config.toml
d_model = 128
n_head = 4
head_dim = 32
norm_place = "pre"
rope_base = 71500.0
qk_norm = true
tie_embeddings = false
lr_mult_up = 1.13
beta2 = 0.99
dataset = "wikipedia_en"
Each number is 50 + 10 x the weight over its row's rms, rounded and kept within 0 to 99. Layers, rows and columns count from 0. The size before them is the row's rms in percent of the matrix's.

# layer 9 MLP up, 512x128, rms 0.25, rows 335-362, columns 0-127
097:38 61 49 56 33 46 39 53 41 52 57 50 75 60 58 42 48 61 38 60 65 74 48 57 40 55 52 39 37 53 41 48 59 36 61 52 72 50 45 46 39 72 44 37 56 43 53 55 39 59 42 59 57 60 49 38 50 49 61 50 49 45 48 69 52 46 66 64 63 61 59 45 54 37 55 48 39 69 43 44 34 49 60 67 34 53 50 61 45 55 39 56 42 58 57 50 55 40 55 58 45 45 43 45 53 74 58 59 52 54 66 54 63 57 42 49 49 62 41 47 55 59 61 44 56 67 69 29
090:46 52 54 67 54 63 42 42 33 37 42 50 43 59 66 41 56 45 55 57 71 43 48 43 56 62 53 52 41 26 64 76 39 39 64 40 47 35 36 70 66 52 34 61 58 51 44 50 58 38 45 49 58 39 53 50 57 28 56 39 39 57 41 59 37 45 44 41 44 55 41 51 33 44 53 40 60 40 38 62 56 48 47 39 55 34 46 58 48 41 61 44 49 54 51 69 45 43 51 62 50 60 43 58 34 57 55 56 54 58 42 54 42 53 28 43 48 50 39 48 62 46 48 38 59 74 52 45
099:64 51 45 51 56 64 52 48 42 49 47 39 58 52 69 46 73 60 51 69 57 43 54 32 63 59 47 49 48 60 44 65 58 36 59 46 51 51 29 39 44 37 56 64 51 33 49 48 73 66 56 32 55 53 61 43 45 53 70 35 50 43 53 69 54 47 56 52 47 56 31 41 49 50 35 65 58 52 61 53 51 53 56 36 56 51 62 42 45 45 43 59 46 54 62 40 52 49 61 51 54 59 63 59 54 61 54 32 30 40 48 49 42 57 38 47 53 37 27 48 45 34 60 54 65 66 48 54
111:61 43 43 63 53 52 53 60 71 43 57 53 50 48 60 49 65 39 64 45 58 58 49 51 59 48 55 48 35 50 65 56 41 48 41 43 46 62 48 60 48 85 44 48 40 36 54 60 48 27 47 46 52 56 32 33 60 50 63 51 29 55 35 43 44 38 50 39 42 58 52 50 45 49 50 46 52 37 36 55 63 56 55 50 56 58 49 34 42 42 58 65 57 46 45 68 52 40 57 49 55 61 47 58 39 42 68 40 41 60 30 82 51 47 36 39 46 37 45 59 64 37 50 52 48 44 43 47
102:58 49 57 59 50 51 47 42 62 46 63 57 46 61 64 34 55 30 33 59 52 47 59 37 40 40 40 63 59 43 52 64 36 39 70 63 49 52 51 58 39 38 32 67 55 54 40 38 71 53 39 55 59 51 64 52 46 38 66 44 61 40 61 55 45 60 56 52 41 60 75 47 48 38 50 37 38 37 55 59 46 40 57 50 42 63 47 49 39 64 49 50 44 30 54 43 53 43 49 53 38 64 37 63 45 65 36 55 56 44 59 41 48 41 43 51 77 48 41 55 54 49 34 56 50 52 57 63
108:42 35 67 63 37 57 47 39 51 32 52 51 74 57 42 47 55 38 59 43 66 57 62 46 47 72 44 46 45 55 58 55 55 27 59 50 58 57 39 55 50 38 55 31 49 51 47 38 56 53 46 39 40 42 75 45 32 44 43 44 49 42 43 42 44 41 78 49 31 56 39 46 41 46 55 49 52 50 67 53 41 67 63 44 56 52 48 71 33 47 45 45 59 58 54 35 48 56 57 32 50 56 45 55 46 44 57 33 51 36 62 41 45 53 54 53 48 37 42 45 62 51 45 65 47 51 47 66
093:58 68 42 57 55 66 56 48 69 58 52 38 35 55 60 51 64 58 45 30 54 56 64 46 49 48 47 42 44 60 58 57 35 46 44 44 51 48 33 45 45 40 49 51 60 45 45 57 75 52 53 59 49 51 62 67 52 41 46 43 55 48 47 63 58 59 54 60 63 64 57 52 64 53 48 67 53 53 54 35 51 27 61 42 63 55 44 68 66 49 56 63 48 62 40 59 68 58 43 34 56 49 52 35 50 59 46 54 67 35 34 67 27 52 40 53 65 54 48 52 66 58 39 42 37 48 64 56
095:44 43 42 61 58 57 60 44 57 58 43 61 58 53 45 30 55 49 63 76 53 56 52 62 59 44 54 51 59 48 53 48 63 48 49 60 41 49 51 53 48 45 54 64 52 46 46 59 43 38 54 29 49 55 53 61 59 39 53 49 36 54 46 46 41 38 51 50 62 22 43 66 70 50 50 49 47 52 62 55 50 69 63 45 54 54 42 77 54 41 45 59 50 62 54 32 41 43 43 46 48 46 73 36 67 44 46 40 29 58 52 53 52 48 33 38 36 33 56 59 37 67 44 59 41 57 73 47
088:55 48 75 61 51 45 44 51 59 32 53 43 49 51 44 57 49 21 27 40 63 49 52 44 68 54 45 42 68 60 41 44 35 50 61 44 33 50 40 48 39 58 60 46 45 53 47 56 56 57 57 65 50 46 53 55 54 25 48 43 50 45 39 67 43 64 35 51 49 47 42 50 48 47 55 27 69 70 45 62 57 64 56 56 43 46 41 63 39 55 50 35 36 51 43 53 49 64 51 49 59 54 56 39 44 58 52 42 69 62 57 43 31 56 48 51 61 35 41 44 55 52 34 37 64 61 44 50
099:61 49 39 52 52 46 61 66 46 45 57 58 44 42 71 45 52 51 36 58 53 42 35 45 47 71 52 43 48 44 52 57 59 44 51 48 58 52 64 48 55 51 55 59 54 34 48 66 50 69 61 46 52 50 48 41 53 69 48 42 62 49 54 36 58 53 44 44 67 51 52 55 59 56 61 67 50 47 57 24 70 34 54 18 38 44 41 60 35 53 44 46 57 57 50 48 57 37 57 63 41 39 77 49 58 40 45 62 49 47 42 64 47 45 32 50 60 34 42 69 50 35 61 43 60 64 50 52
098:48 48 42 57 47 44 56 53 40 50 35 50 47 68 41 64 48 42 57 47 56 50 31 64 53 59 60 60 41 59 38 39 53 51 61 53 55 64 37 67 49 58 53 60 32 52 42 49 32 64 57 42 73 40 50 49 43 49 36 71 49 66 41 51 65 58 47 50 64 44 48 31 42 32 50 40 51 32 67 47 50 37 52 57 58 48 45 55 57 61 50 34 49 48 53 58 75 48 54 39 45 48 53 52 49 45 50 43 53 43 20 48 53 52 45 37 42 48 40 56 58 52 60 67 22 49 36 45
102:53 35 64 55 38 59 47 62 42 65 59 40 41 55 66 38 44 53 54 47 49 56 51 61 57 56 43 52 51 77 37 41 55 47 48 70 75 59 53 41 46 57 47 39 37 48 34 50 59 48 39 71 50 66 56 71 57 45 41 63 52 40 56 32 45 38 32 47 68 55 44 48 50 31 50 38 60 68 54 52 57 45 57 47 42 41 48 52 47 41 62 34 48 47 46 53 46 41 64 57 47 62 51 46 54 53 51 23 47 59 44 41 39 46 71 52 40 41 30 45 56 56 56 49 45 57 42 53
101:73 54 44 59 55 35 48 59 55 39 54 40 58 64 45 46 49 56 52 55 52 36 51 44 61 70 50 40 41 57 54 48 37 48 59 60 61 42 38 68 50 51 38 75 56 49 45 49 36 47 48 45 43 51 63 34 38 56 31 44 40 48 53 64 43 56 26 62 41 27 59 52 61 51 50 70 52 33 45 42 46 43 49 51 44 36 34 72 49 51 59 40 57 59 33 67 57 28 59 53 39 50 47 53 59 48 46 54 35 47 48 50 63 36 40 73 46 49 56 57 52 49 49 45 46 59 47 46
112:67 47 54 41 34 59 58 48 64 61 52 71 59 52 32 42 68 68 62 54 45 59 64 39 70 41 44 69 51 37 31 51 48 35 45 61 41 64 33 55 42 55 56 37 38 42 60 46 49 48 47 50 48 37 52 40 53 45 50 52 38 47 44 48 53 54 51 65 32 52 55 47 40 49 64 48 35 55 61 39 70 43 44 49 59 37 56 48 45 63 51 37 52 57 56 57 55 61 39 43 64 48 33 29 42 57 72 46 51 45 65 48 49 51 57 61 44 62 47 30 63 52 38 51 52 52 36 44
108:44 69 40 40 47 54 46 60 50 31 60 59 75 67 50 38 51 36 49 42 57 41 29 43 59 41 45 50 46 43 55 52 48 45 59 50 58 73 40 57 56 60 52 47 48 47 49 37 49 59 49 46 50 37 69 31 45 61 56 43 50 31 60 18 42 63 53 30 58 55 58 56 54 48 45 37 49 55 56 34 47 61 58 54 63 48 44 51 45 55 41 50 53 36 51 38 57 46 55 49 35 50 63 56 38 45 54 45 52 44 63 70 44 56 34 47 43 66 68 69 46 67 53 48 47 49 58 62
098:43 44 49 39 71 35 53 50 45 44 56 60 67 67 46 33 68 50 43 58 52 51 51 55 70 63 36 39 43 51 48 39 57 38 63 41 69 37 52 53 38 44 54 44 46 51 50 61 42 51 60 50 29 40 66 40 39 42 56 44 46 54 61 54 65 52 61 44 48 63 46 31 62 38 49 38 41 51 46 53 58 75 53 70 70 52 37 71 52 48 50 52 43 40 58 58 51 44 39 52 48 68 56 67 58 42 40 42 45 50 38 50 62 33 48 46 40 37 56 37 41 51 54 49 37 44 44 44
099:42 45 29 43 51 50 66 47 41 51 50 52 42 62 41 30 39 67 57 29 58 51 53 56 51 49 44 55 37 55 67 54 62 29 41 45 67 63 50 44 42 34 60 38 47 49 37 52 38 53 42 35 57 48 45 34 40 46 34 64 42 33 62 55 38 41 52 46 49 45 61 48 33 55 47 36 32 37 42 47 44 44 35 55 53 36 57 49 41 32 47 54 49 60 44 44 40 56 47 43 48 46 50 48 55 32 51 58 36 28 51 43 63 39 41 51 48 41 57 53 22 41 62 46 44 56 62 43
094:50 51 45 33 53 44 38 50 52 48 57 43 66 47 66 50 48 76 56 43 74 66 45 63 49 72 61 51 50 61 50 64 49 28 54 37 53 39 43 54 62 49 43 52 56 47 44 55 58 53 49 48 38 53 57 69 61 39 51 55 43 51 36 56 42 54 64 76 56 56 43 55 46 52 57 43 39 56 52 49 29 65 48 49 69 56 31 60 40 47 44 60 41 55 48 43 26 54 50 66 46 69 66 55 50 49 48 59 43 68 40 45 48 41 51 58 45 48 55 62 62 37 54 39 59 34 54 51
109:47 31 42 60 57 51 64 44 56 35 55 46 43 48 39 56 48 50 50 53 53 62 38 47 50 53 65 62 45 61 58 53 55 34 59 52 68 46 51 43 48 49 50 65 34 38 58 47 56 50 59 43 50 37 58 42 54 54 58 51 35 70 48 61 21 41 21 63 35 51 42 31 44 64 44 59 49 46 37 54 68 56 49 60 71 39 41 53 32 57 38 57 49 62 45 49 49 33 60 70 52 47 77 53 54 49 56 51 58 57 59 50 37 51 36 46 55 36 39 47 64 48 44 57 44 51 52 54
096:65 37 53 44 58 69 58 46 21 53 45 66 42 51 51 43 51 60 48 49 46 42 31 54 57 67 53 63 59 49 53 45 50 49 44 62 53 58 38 39 61 46 55 42 55 52 42 53 63 37 48 28 46 41 42 51 38 46 52 42 65 54 40 56 34 40 53 76 22 44 48 48 32 45 45 47 50 53 53 46 56 52 53 49 64 60 60 62 37 44 37 37 55 55 52 60 70 36 48 29 35 40 55 40 49 52 42 51 54 44 45 42 51 60 63 70 59 39 39 48 49 39 62 54 57 65 58 59
094:64 42 60 49 55 46 47 45 62 44 46 68 40 57 36 50 67 45 43 43 55 31 52 42 68 53 50 53 62 47 52 72 56 58 59 59 35 61 45 50 57 59 36 55 50 32 36 34 48 64 54 49 51 44 52 41 51 61 61 61 62 60 40 53 62 62 56 46 54 35 35 44 37 51 51 34 50 40 63 54 56 53 59 30 44 42 42 60 59 61 45 60 68 55 49 45 53 53 55 41 40 43 55 57 46 46 56 17 66 54 35 68 55 47 58 45 35 29 43 54 53 61 65 40 48 51 39 62
095:69 60 52 41 56 44 51 33 54 57 52 46 34 45 60 44 71 55 61 35 72 44 70 60 57 58 39 59 58 55 55 48 40 40 53 35 41 49 44 44 52 57 63 44 42 54 28 41 56 58 58 56 49 31 70 38 57 40 37 59 49 58 41 52 64 56 46 56 54 32 42 43 53 48 40 40 63 46 42 48 73 36 59 47 50 35 62 39 62 63 47 47 54 46 54 59 35 49 48 52 71 62 49 54 50 40 65 46 33 54 58 34 62 38 59 50 41 54 50 50 61 32 59 40 55 54 47 42
107:49 36 44 39 44 43 43 58 34 42 57 73 53 49 48 48 39 56 44 41 58 44 46 62 56 61 55 50 39 56 55 50 45 46 49 68 58 57 24 70 53 63 61 49 39 49 48 54 67 61 46 46 49 56 46 62 54 54 59 41 37 41 69 48 70 58 54 42 60 60 41 35 59 46 48 46 63 49 50 39 83 43 43 49 56 52 61 62 41 55 58 42 51 48 45 30 33 53 47 53 43 40 59 53 55 61 49 41 57 69 35 32 34 77 49 63 62 50 56 49 56 44 49 56 58 45 62 52
096:39 60 54 53 27 48 43 65 51 55 51 33 63 58 42 43 59 57 57 45 57 49 37 53 40 52 51 31 44 54 66 57 70 48 46 47 57 53 58 48 39 55 54 59 38 73 54 41 49 38 41 45 56 40 60 38 56 37 53 31 70 46 46 49 56 56 35 36 36 66 38 53 46 81 47 51 47 37 34 40 47 70 56 59 53 45 56 35 64 50 57 50 48 36 54 49 52 51 49 54 38 61 53 42 42 46 46 47 55 31 31 52 62 32 52 45 60 45 37 59 51 51 54 52 50 64 51 28
098:47 38 47 56 50 58 47 61 46 53 52 57 33 45 42 58 78 42 67 42 52 46 36 56 33 44 75 38 51 56 51 50 62 63 51 52 61 60 47 78 50 46 55 46 44 48 51 51 43 43 42 33 36 56 48 29 50 49 63 52 38 65 49 57 49 51 57 79 45 44 35 43 51 52 45 39 37 27 53 38 49 61 53 46 54 42 47 28 42 50 38 56 46 51 45 33 26 54 53 41 45 55 59 52 49 63 58 50 50 49 43 62 35 55 58 56 60 27 49 45 45 48 54 65 50 45 54 52
089:35 45 47 51 32 39 63 65 53 50 40 50 39 55 49 41 50 46 52 54 56 60 54 32 45 55 40 44 67 57 58 52 47 43 45 50 69 41 45 40 46 39 54 55 56 61 59 52 32 37 61 41 55 37 38 24 56 58 59 65 54 67 43 32 49 70 58 52 48 43 51 45 64 49 47 57 49 59 47 50 51 48 45 55 53 39 44 30 59 40 45 48 47 40 72 60 72 52 51 33 58 48 58 45 47 50 36 61 44 52 52 59 39 34 50 66 51 45 35 51 29 61 48 43 44 33 72 35
103:66 71 61 51 85 36 62 56 35 69 58 44 52 50 41 56 41 43 47 33 53 60 43 51 60 59 33 54 43 59 63 59 83 61 60 40 63 42 47 56 40 60 51 40 61 46 71 50 51 42 45 54 53 38 53 43 35 43 45 41 60 63 61 53 52 42 54 41 56 41 52 47 62 46 58 29 45 52 43 46 41 43 46 67 61 44 39 42 52 53 48 43 39 50 42 51 53 32 67 42 51 53 48 42 57 41 44 44 54 41 56 48 40 52 44 53 59 43 47 39 49 50 34 36 52 38 48 31
099:51 34 49 64 50 45 52 51 48 55 61 44 74 79 43 40 56 33 54 53 56 56 40 43 50 35 42 57 38 51 59 51 66 49 65 63 58 38 52 65 69 38 41 53 53 53 46 47 56 62 38 52 53 45 44 46 47 58 46 57 59 51 44 54 50 52 51 48 48 46 42 49 44 50 43 36 41 43 57 40 55 44 52 37 48 62 46 58 63 51 63 42 55 63 54 57 47 59 74 61 42 69 52 65 56 47 61 28 39 61 36 39 36 34 60 34 52 40 36 34 58 61 66 33 38 49 37 65
# layer 9 MLP down (transposed), 512x128, rms 0.233, rows 335-361, columns 0-127
095:56 50 56 43 68 54 35 49 48 44 49 62 44 59 53 56 44 47 50 40 57 36 54 49 36 43 47 60 52 57 50 57 39 55 61 40 51 27 34 40 55 46 58 56 45 63 44 41 44 51 51 59 55 40 20 57 50 43 51 50 43 55 48 51 46 68 40 51 34 27 49 46 62 53 61 43 53 45 58 35 66 57 50 60 60 60 63 55 61 50 52 63 62 48 40 50 43 61 36 67 61 62 78 51 53 40 55 50 58 48 50 49 40 35 37 59 50 59 45 51 42 34 21 51 66 57 52 74
112:43 58 57 47 52 32 45 45 43 47 52 62 49 38 53 45 30 42 69 52 53 68 49 50 62 44 45 35 53 54 40 31 50 42 52 39 51 42 60 59 54 54 63 57 57 29 58 69 40 69 51 67 54 39 55 51 77 49 47 61 53 55 35 53 37 47 40 58 34 55 68 48 44 54 48 33 57 37 29 64 49 46 55 39 51 53 45 46 49 54 69 46 70 55 51 26 42 56 49 75 50 54 39 47 54 64 49 44 68 42 47 50 61 41 51 46 43 53 46 63 51 59 50 41 43 47 39 60
088:42 46 63 45 71 45 63 61 42 54 49 41 55 39 57 30 56 49 55 53 60 45 40 53 45 49 53 56 69 46 45 49 28 38 56 43 44 62 39 47 54 57 49 67 56 63 62 53 62 78 41 62 45 65 65 54 48 45 69 66 61 49 47 61 53 44 47 58 63 44 30 51 39 51 51 54 49 52 40 51 58 68 62 52 64 45 63 53 43 49 46 47 58 52 57 59 47 56 63 28 58 41 66 57 52 58 36 56 56 30 32 63 59 38 34 51 57 52 35 60 63 48 39 57 46 48 36 63
124:41 56 41 51 64 55 58 42 67 47 58 56 55 60 58 75 77 52 71 38 50 58 49 61 34 42 41 59 35 67 53 45 52 58 41 55 23 50 60 64 56 52 51 53 52 54 51 48 55 47 44 46 39 49 34 37 53 52 47 49 43 51 27 50 58 28 50 53 66 48 52 56 49 70 40 60 57 54 39 46 50 68 60 49 60 58 66 36 59 55 43 38 46 58 43 48 63 43 66 49 60 48 35 63 39 37 34 54 52 45 63 68 36 46 59 45 64 46 48 42 45 55 47 60 50 44 50 48
090:42 40 50 59 53 54 52 42 78 52 57 48 51 38 44 60 73 58 66 51 48 50 53 34 22 58 40 58 51 60 25 40 43 51 43 43 50 60 39 40 68 59 47 50 50 38 65 64 40 51 51 36 52 31 41 59 40 61 70 45 53 55 50 30 44 54 53 57 59 48 49 52 53 68 46 52 52 54 58 59 50 51 59 38 44 56 46 31 47 53 45 60 50 70 40 58 52 38 66 48 46 66 50 48 42 41 21 54 61 57 40 48 37 57 51 55 46 54 42 45 31 47 59 46 41 46 54 46
116:87 43 42 42 46 51 50 33 54 38 48 53 41 42 49 53 61 42 51 46 73 43 58 39 66 52 49 51 31 46 53 48 61 49 59 53 46 54 68 68 36 40 38 63 55 57 65 61 22 42 47 46 40 57 59 42 64 50 58 50 48 66 51 51 48 54 56 63 59 39 68 45 49 59 60 40 47 48 46 67 50 66 61 57 52 52 46 39 37 55 36 57 43 49 45 52 51 31 54 58 64 49 33 55 49 39 46 57 56 52 69 51 55 42 36 41 72 54 49 44 46 46 59 40 47 57 59 39
096:57 65 65 47 76 64 41 36 44 52 56 47 43 39 64 44 44 27 54 48 46 53 40 31 43 41 26 50 62 48 63 61 52 56 47 41 61 38 71 64 57 36 45 61 44 44 53 50 43 57 60 65 49 38 46 36 40 45 58 68 27 60 53 40 40 54 54 60 41 53 65 42 52 50 49 54 46 60 55 47 50 51 42 43 45 49 49 55 37 42 37 53 49 54 54 28 35 50 45 50 43 46 51 46 39 52 41 65 51 43 68 42 45 55 40 67 44 44 45 52 67 33 58 66 62 49 38 43
091:58 35 52 45 46 44 50 62 53 64 45 33 45 58 53 46 44 46 53 67 56 40 59 41 51 43 48 64 36 51 49 54 47 68 41 51 40 59 58 42 62 49 46 43 65 57 66 53 41 42 64 46 27 33 31 46 49 41 74 56 37 53 38 44 57 47 65 48 39 35 47 46 57 49 35 46 46 51 44 39 57 44 52 53 22 58 57 63 53 54 50 50 45 56 56 41 48 40 55 40 42 52 42 52 55 57 58 61 43 33 40 66 44 33 27 55 59 63 43 49 43 48 49 36 37 53 19 59
094:35 36 82 37 61 61 55 54 50 35 53 44 61 67 35 56 56 45 61 50 48 31 50 54 43 66 54 40 49 55 53 38 45 66 48 62 44 50 56 46 44 57 40 43 57 49 43 69 57 46 62 46 35 48 52 54 36 44 53 47 50 47 66 65 57 44 53 51 30 43 40 49 40 51 60 35 69 50 39 43 46 48 33 72 58 54 43 45 58 38 42 36 54 40 48 56 62 50 49 48 67 42 52 49 50 54 46 27 52 57 62 66 46 60 52 48 34 56 54 46 61 42 38 46 56 52 78 60
099:61 41 69 53 53 54 22 54 48 57 47 63 57 49 62 52 50 56 54 48 39 57 56 45 32 41 36 71 53 35 43 44 35 57 44 43 43 42 42 51 55 63 44 53 32 74 54 42 50 52 44 54 43 52 54 51 43 41 42 54 40 45 50 45 47 57 40 48 56 31 33 59 20 42 49 36 52 54 56 64 44 56 41 64 44 42 56 33 58 57 45 38 41 56 51 46 53 44 46 46 39 36 69 46 59 63 49 50 60 44 65 53 37 49 50 47 45 65 30 58 41 50 48 46 21 40 35 45
096:65 53 50 44 60 64 62 48 71 42 47 61 53 46 58 39 60 61 52 63 61 53 66 42 50 57 30 41 48 42 61 55 27 62 43 50 43 38 37 64 51 40 69 77 55 55 36 57 49 50 42 38 59 63 36 43 57 49 57 63 59 42 62 65 69 37 46 48 53 41 60 38 41 46 58 56 45 63 40 41 52 54 48 49 45 49 35 43 48 56 57 49 43 38 38 49 35 46 61 46 62 69 41 40 58 39 44 36 38 48 55 63 54 65 63 46 53 56 58 46 43 50 28 48 39 45 50 60
101:59 46 44 63 53 62 54 77 50 36 63 66 47 60 45 62 24 52 62 47 56 38 51 65 63 47 54 52 52 44 62 57 58 40 38 37 54 65 57 34 43 61 48 55 53 53 47 51 59 42 63 66 52 56 51 41 53 54 57 53 50 44 49 39 50 45 67 48 55 53 54 50 48 62 67 63 62 61 51 58 36 52 58 49 65 46 46 66 49 41 59 39 44 47 39 47 49 66 44 77 44 55 41 33 51 76 46 60 35 37 49 47 46 74 61 50 52 51 51 57 57 54 71 42 44 67 56 50
109:56 42 31 33 38 52 55 42 41 39 32 71 55 59 58 41 51 53 56 31 66 58 41 31 57 58 47 50 38 52 48 52 62 46 56 55 54 62 59 46 41 49 50 63 44 54 45 53 63 57 46 50 53 60 56 55 48 40 54 54 51 64 67 50 44 75 24 53 48 57 50 41 66 58 47 68 35 58 51 46 43 43 59 53 56 48 64 62 39 40 44 57 42 60 34 48 48 64 51 60 51 52 54 36 34 52 43 72 74 74 33 40 36 44 43 40 51 50 47 62 55 48 59 51 63 46 59 52
103:52 51 36 56 39 39 64 60 51 41 41 42 69 52 63 59 44 57 47 29 33 51 43 44 49 35 43 61 56 57 41 60 38 39 57 61 34 77 58 54 63 53 47 39 67 71 49 35 55 33 42 51 56 42 61 64 54 56 63 40 57 42 40 55 50 49 35 55 53 43 53 43 48 50 56 30 52 60 46 39 42 37 36 55 40 26 49 46 63 49 45 57 58 55 47 55 48 51 40 32 44 54 55 59 48 51 39 45 67 41 45 35 62 37 45 59 37 54 30 52 67 57 43 57 53 63 50 55
113:54 44 64 67 58 54 57 56 45 51 68 59 43 61 68 51 55 64 33 47 66 64 54 46 46 38 29 61 40 38 50 62 41 54 30 43 51 57 61 55 52 60 42 39 40 46 47 67 48 41 52 59 54 56 62 47 58 44 63 45 49 52 44 60 46 51 48 68 56 39 42 58 55 40 44 39 36 48 32 54 48 42 57 41 47 63 61 51 64 72 52 43 77 38 49 58 34 60 61 50 51 51 55 50 38 45 53 50 60 67 71 52 40 58 44 59 46 43 33 70 40 45 64 39 53 41 46 38
098:52 31 55 64 52 36 55 52 56 55 60 61 45 49 65 36 52 41 46 52 53 41 47 59 48 48 49 54 59 36 49 66 47 31 49 53 46 39 38 54 44 35 47 48 37 63 45 55 44 36 37 48 48 56 31 74 46 62 43 38 45 30 56 54 36 46 48 37 54 57 61 58 40 44 56 34 55 54 22 49 48 64 36 39 54 36 39 66 51 50 61 54 63 54 46 40 15 50 27 58 34 44 46 57 30 52 39 54 46 52 52 42 54 64 55 36 50 52 48 47 47 49 50 52 55 49 53 63
098:48 60 49 46 50 47 63 29 61 44 45 62 50 52 49 50 34 72 33 53 46 64 46 52 61 40 38 39 54 43 41 65 33 49 48 55 56 53 50 36 34 52 56 52 54 51 36 43 58 63 45 46 41 57 35 27 65 39 51 54 55 49 65 57 58 34 53 57 54 58 52 35 47 66 71 52 33 82 58 53 56 36 33 47 54 59 50 54 42 46 49 55 51 48 49 70 45 44 69 49 34 51 49 31 42 37 64 54 48 55 45 57 44 48 39 59 46 42 48 42 33 43 60 58 37 47 48 52
093:55 59 49 45 38 24 48 53 40 43 32 58 53 53 52 47 63 54 37 44 42 61 41 65 36 59 35 49 49 63 40 53 45 58 61 60 37 55 48 65 46 61 46 40 55 59 70 23 40 59 44 69 51 49 50 60 46 35 69 56 56 39 47 38 48 58 53 59 51 48 51 74 51 55 42 33 58 60 39 49 48 60 30 34 62 55 51 68 53 49 46 57 46 45 50 59 52 43 60 49 57 56 36 54 43 53 50 67 58 62 57 56 29 59 64 41 36 48 49 58 37 44 38 37 43 48 47 44
115:39 47 50 50 42 42 73 39 44 51 50 53 44 52 47 47 56 46 34 54 63 63 56 61 67 54 45 68 42 48 62 32 45 47 64 55 38 41 57 52 39 50 48 40 50 49 46 48 24 65 43 56 44 37 43 48 54 77 45 66 43 50 53 59 54 45 47 84 54 35 55 38 49 63 43 57 53 68 47 52 43 51 49 42 57 42 47 46 61 55 52 61 47 52 39 60 52 39 46 73 60 38 64 31 45 48 52 59 49 48 52 49 41 59 52 34 56 55 60 33 50 53 40 43 59 34 39 70
093:47 34 55 60 53 75 43 44 57 50 48 57 53 47 45 30 40 29 54 38 50 44 51 59 66 68 59 53 65 41 46 65 68 63 33 62 59 48 62 49 66 36 41 50 43 35 53 42 49 51 48 50 52 50 55 38 37 55 53 64 44 57 63 45 66 49 44 54 54 58 23 56 46 36 35 66 49 43 44 34 49 48 49 43 30 55 54 44 36 47 53 37 55 60 46 47 54 33 68 49 50 52 61 41 60 43 60 50 59 61 50 57 71 57 56 58 60 38 55 42 40 52 57 33 40 42 56 56
101:55 44 39 35 50 52 43 43 58 42 55 40 51 59 39 50 57 41 51 48 51 48 52 39 48 55 50 46 49 58 52 55 53 41 46 46 52 43 37 45 52 54 47 51 44 43 81 51 57 55 33 50 48 44 52 40 54 36 53 66 52 58 28 34 45 55 17 54 39 61 43 51 41 75 35 57 48 49 50 65 55 40 55 55 38 61 37 45 71 70 68 42 52 38 46 63 43 44 56 55 41 30 39 59 56 61 36 58 38 52 63 45 62 52 57 39 77 62 56 57 55 49 52 36 50 55 38 38
095:72 56 42 60 41 45 39 39 35 46 53 62 48 63 49 61 53 42 61 28 55 56 64 47 59 59 39 45 53 43 54 57 43 60 41 33 63 30 44 51 57 51 51 36 41 36 51 35 43 54 58 61 56 52 43 54 57 41 52 40 53 55 56 47 53 61 72 58 47 37 56 57 56 55 51 38 41 58 19 57 71 55 50 25 60 53 40 51 54 47 47 31 47 35 55 67 44 73 50 49 33 49 60 67 58 44 52 48 57 57 53 50 64 52 52 56 39 54 47 56 55 41 64 58 53 31 57 57
107:45 54 46 45 43 48 39 45 66 48 46 52 52 58 25 61 58 51 36 48 53 63 43 69 56 45 23 35 40 57 52 70 37 51 63 44 57 71 54 57 61 51 59 52 39 38 65 50 52 33 64 68 61 46 36 36 45 56 39 40 72 53 43 47 63 54 52 52 56 53 44 45 46 47 45 49 56 46 48 50 44 56 38 52 50 64 63 38 44 36 39 56 56 37 42 47 74 51 49 42 55 41 60 47 59 40 61 57 62 33 35 46 54 51 47 40 38 39 70 56 57 52 61 66 47 43 64 45
097:48 55 47 41 63 51 40 44 43 43 34 57 60 57 55 59 58 40 36 56 61 26 45 49 54 60 55 47 45 33 42 44 50 64 39 42 62 33 38 50 48 77 66 61 47 41 46 52 44 51 64 54 39 55 49 45 39 54 52 53 63 36 59 54 48 28 39 56 73 57 53 48 50 48 36 35 55 50 50 35 59 55 59 45 54 48 38 58 55 53 36 50 62 59 49 48 61 45 44 43 46 59 44 42 31 41 60 56 58 60 71 49 47 36 48 66 48 41 24 44 43 58 46 42 56 49 23 67
110:52 58 37 43 53 49 63 51 50 35 27 49 57 59 52 48 37 43 28 52 65 43 41 51 40 51 55 63 52 59 47 43 50 54 52 43 53 57 53 38 60 47 43 26 56 36 52 42 50 57 46 56 46 41 50 44 52 47 41 67 65 53 50 40 52 57 53 54 47 48 54 27 56 31 44 63 37 52 57 48 51 67 53 68 63 71 44 30 53 46 42 53 68 58 44 41 47 74 41 47 53 47 55 65 49 50 64 46 54 28 57 42 42 58 37 62 52 46 38 55 52 42 40 78 58 30 52 40
089:40 66 57 86 48 51 51 47 63 52 40 42 37 27 32 64 65 49 62 62 34 45 48 47 47 53 67 70 44 53 56 40 33 54 55 43 54 51 49 59 39 45 52 64 49 50 54 35 41 48 41 50 50 58 56 46 45 33 47 47 60 34 56 61 51 37 58 53 46 49 46 54 61 40 72 42 52 54 33 57 64 63 55 55 42 48 54 56 44 49 57 50 57 55 27 49 47 52 43 50 42 54 59 35 57 53 64 49 59 54 55 52 43 56 45 43 67 48 67 77 45 56 62 44 44 58 46 33
101:43 57 39 38 55 41 36 30 51 71 50 40 63 36 35 39 39 48 47 45 33 63 39 38 60 56 53 51 42 65 61 52 63 45 42 50 65 60 55 66 39 59 44 49 53 58 41 46 49 34 57 59 42 52 34 62 56 69 62 53 52 55 42 37 48 49 55 44 46 55 41 55 39 48 48 57 72 76 53 49 42 54 50 52 54 40 60 35 33 41 56 35 67 52 41 62 36 58 42 45 36 51 40 44 66 55 30 60 43 50 46 46 45 49 47 43 58 37 35 48 50 50 56 56 47 26 60 54